Weights of a small transformer language model.
Architecture: no biases in attention or MLP, tied embeddings.
Each number is 128 + 24 x the weight over the matrix's rms, rounded and kept within 0 to 255. Layers, rows and columns count from 0. Numbers have three digits each.

# layer 5 MLP down (transposed), 640x160, rms 0.144, rows 627-639, columns 0-159
138140100082137158196140136164104163119128152113103158141187185100107170135134140153192107115126132142106149134092153134157119117120146131142147142082106153121136154132116096136087125138085038133182176153149104128099154111128108124111126119118147122110109132128102155142118110122125123084076089118112193170171103127150092125129132090164059107121111127148126102100130119144104120106117078099108148125155102142091101115106145108126092140131147168118094149125116168122113136119118147
086149183104127130172138124100119142155125079123139179121121105128128097123152118100133138110163096133116138111136166116101115123098155140074108142130114138093120127083178158110106162129122078107110107087118053106116078106135119114172121135097158092140104133190110106134093099108104130139125072127164106152136104111136117090164190095142066087118080121106111130138128132146142109123147114107123077173076132107129156132131151060125096083103146107151151102121145147149131125121141117
132127129128123129134128136126129132127124127125128127128135125132122129133126124125130130125131126128128131130120128129128134128132128129126127133134128135122129127119131127132128127121127127122129126126133122129137121132133126120131127127125129128134132128128127124133127128132131140129125129124125130123133122130129126126127133130129122124129128124127133130128131129130125130123135127125136130129127133124130120120130127127130126130129128125121127127130132126134129129127134129
149109144141142165118124127153127153139144143124118139143171127154141102138152108130128132132124115089132152113132103142110128115127149144143108135139164130150124137151130109128097138152134137110117104103147145113119124129093112119114115128095118141136145136147144130137151099135110125120111113162121162140129138129111123114101134098118119140142099148124136134112125127153150131112170106110147138136169147124133147160121126128158122118138135130147145128148130159119145136133204124
152128204110150122119115142107091102142172090084092092160160137152101114131143151102182155140111145114148131128115124114157146100107104133099151120125126137126159126099105134138142196074097095166125101110163105120091131127109099144126130101094089132122148145136152148129111120115104125113170166123056145117120140147129161155168145102155134144116159120142140132117133116100123097106154153138074079141115141132109126076091083097134123148143112098095113098125158133137136131125109119
133122102156130108143142100162157129175163152132094154145145173118100097095116123113121123111091122126137122153129101099158097121088165133131094158125107102169122127126103124181156112156110107156084117089101164135184094111126123151137127130088104179160113107117074141148165165134132099114133139110111131118116119178125129097071155132139111106125133138125150108126173107089116129132145068122107102184140157124113122124159127100122104125128137121114149086140132118093124084151135141
074197116149147159149092127084113121116062197154152118147126081145125139131108140159150118150114120139156125164107142148147082073109140158127135157084156165124118135128103141124085089105108123107137222182146131119167154139079133137144124143148132167143093136126124120120107129130132099129166139127104177111129125170151136108175113090120150172164126164147128119121144111150102130123125135177102059170149104138138167146150125141169111151121142106089140148168133113187160123096189107
152121125112150122108152127069185131176094091095105111120107109116110148077100107086143142150089144130121152131108140164152164087154106111125141145146170117158167127088169094123089127092127150071170141127151129126125136115066135107082132136097137138116113125097137152104186089136095099184162124153131105138107095138116128144103113143103094122099153078157130128105096171130123104120145159099160108128147147116124110109113109124072124132147127116137139131124143227164091127122131129
126097137133133152153121181145199138184133146112141146154168140114150170128120152141076116124103126145166113130120113165085092121109109147136143131127165098164100112111128124144127131135151141167153118100138104158128151095184100108148086147181143129089099118129115143096134119113109115123152117093085140116131124120101165173132128120107153146162138147130114146114115153108134166155113147144132161136111129174129142100174107164089143146136131111067127151093118138141139156114135135
154138134134077177102135172122123136121111090156119143136133131095082160104133126160134123157135132133111116145132154146048119101091120138126115197104097165098143113181120129120079189099074058100114118110128099148124140129132124144146149134158130113087112129106079084115105121140067164073144135124153169125155140152137128116126099133163108084072156154130105149052132136153155101137102157154089126104127136109109133102119114130148216139153138112122107107055175111120138118138082115
133089194153122122167201129118115173147174166138138163104182126153155116168110125087074144119114097131096139102159136121131107137201114164132165163153211133152139093071146125068082171155149103138110082135099108107076148127140097123125130111194097144110061139121125175144137088106171092130150165151094122112136111129139129180126170133143098112159130132129154101153135140144158075172142123144152163141129117177134142191104145137103104075129120141058115108141081159079090183114155154
139140169119055106129133139086143165094181102140139130117161194167081209072120169128115154125134161147102113134116123142134121144124131141118147086144070150100080100129042128124133104148145125136119104120130141150179156158133161083102142169124130116128128133152097091178102110187113088106135140196118138120073107104098106145136127162099150163151089100157097103113126128067144157078105110131099151099085203170126075064096093132116130097107156056127104160139113073154113211087074150
088161093132170134122103163097154163105143073128051193147082112138110153095134140103135137131159148107043110173168139100081099089131155114126154133141129096138132113106128153069160141155150085117164125160155091124121075115121165064098119211173149110120151116144103109135090095152181089165089173139139131126137133142092122131149157124108136176145121109137149131104115164111124137183116090122142064140111125149157121160196158170112149122136149117108128094097097152084093135162058137
# layer 5 MLP up, 640x160, rms 0.167, rows 628-639, columns 0-159
114149085123128113124132089127147166153058114205099103105059143084124118138130121111109151129138104102146101117155160119109170084114105128126161111123170126132121114183121148110105203126138082111136135134082133185145164159132072148088108118141125134145144115100141132146120125103131126090144145102078136143057111126081122134125083082121113128174134136111150157137125120134122126140141153103150090203079077148122151155088115139090134134130181133146149124099168127121098141146131139
123134132128129122126121117132126121127124121124123131122123133124131128124128133130125128132131129132128132130135127124130129133108130128131135119125132131134126125121124124127127127124121127134121139135119127142126139134126131129126131123132130136131119130122122138127132128123135116123129129126136126126129130120140135129130135137123130140128126125123131122135125132138120134135130130135129124130130114139139142136120127137130136118138135126144122130119125121126134122125124127
155129090115112145132120105115094169102127138135117127113106150125090116137109089073111103153138137119112107146101112106128133111109116127151121116151086118154093125148116129116130129128115111129100134113121124141155152116148136117107117111122104139148140116106146150144129124121126125105127153138106130089118106120132136099119135133095132147132116094119112118095114137115124125152142150119116123113113109137115105136109113092120124142130154128105143123108120146137152150115137132
070146125135115139155119136139108131095096174129146125118149140103120116128155126124096118153091150106130137124142124103135118104124112106106090144111097139110155142117137112127175074190115139115077191119153125094157110096142136136093143079141103145153089101171135141152131122138135126114129134158173112140105109101127136136073141152102149139090129113097086115109135168123140155116139110112106161152088157125138112181130089151124145141111144176138145114105089115094106142130132137
114115136144138108125094160138144093063135096113143083136122138157106134146128116153120123140100119123127112159141173171109113110126128134109144102153146128103150118138144145115152133139126192115160132091134097125102168073136116133095102063150141125129128116092137123111110100148089118113088115123156137163141112108143093161159151107117144142111108146161128136119120157151138171149136128124120120111087126137133119168079073096149146126114153160121092201142126123147082144085132132
138061113096120106109128111116078117106077143134158129119153082057122112089141123125076157150124108161159133148165119109171139131128142098104105105185079172131100129126172153123184067119122129141038132156070114125146115116092096129156110173159139110109128137132117184109086120121128097076101098140176131167133107118123091148131107148096101101125122098075110100104108126077136120145117142090134132124163078105131104147116139102108169151134138159114081139135146075140123107099132135
093133113134103147133154142135134112120110135070074153134143145104078173133132060147147094149134149097128145174182170090121151148118147085134134117123108111088142159164117124139154133086111124109103169106087147141101093124115126118144086097117144201182137102138105115158107105098133153105105105114116091108122120173138140126150131101123112085116116117153125141142112150180121118094079128158089122124098158102142121126128164116112137112101143174158102116098128107088143110137122127
111091172147138152164143143165141136077115113180158090108097172133085120130137147168118166131132127100127122130137121090113162109100127128163105123084084113114138119109104089139106128155076134165110102146142119065134151108144156164111128090143154197119139143105107124123116126098107090115141101159142123144110121126114114121111141120082132153070126128121126114122137133094141143178149149141057163089140103142137162155167127152051132137097100165147101102123079123151145140146108135
123139140120120113137154140165096085104135100143114107142107160090164136067109161147115171114109116199143062135197108163140153090131114141175162094104157122174148121119150116132115124143140089127102113148176194161142143144154159141107119083146109163150152142111133148155122117135119145157153196147121112149104110143098085141145143088131192147146180144106144157158163152148135131155142144106069104119161114167154095077093105151128119147118124155133137132177144115118181109139126136
122120138137123132163152103159163092133126116097071130099119157097066150127122164112134108113138132127112115081138105115170227099171108130117116090142083160138166146153151097130132123097119090168123111159081142141113118113170138107101147120100141143099170141168087157135155108123142116043152114124103153164080117158109143132170152111104154156139133107090113153154121165139140116070103101187143102185126120128190180120133169112110146185122142145196072123164117075162200098141111145
152153115119076108120129118131133156113186116129136147120151170116109164087135164101078151119067124169146111166169114142186142109059139140212109095141106128133138136120150081100135118155128127171085168103143140155149152092118186094091109130169104126117180109081136127155128109137110097131149134173120137153068107106081105106154121151125070133122105176099122107117150172102132100097114065090099161168102107117175122180110114114057113147110162097107126160171134122100101109093108144
143116126080139143124134134140140107131087129138124168125139132120158155114124175121129163127137171195184101140124099114160164110100142193128153177155151076162108128109138135181124164100142087124139130165145154140098139179103134121160106133176127153083175135148157141106134123103157126146129100197137081152101117142100081118149126131129143186122144105142133154143114104077109129062119102125089113135155077112133122158188116147145133159116129111116129126158173104114097090073099132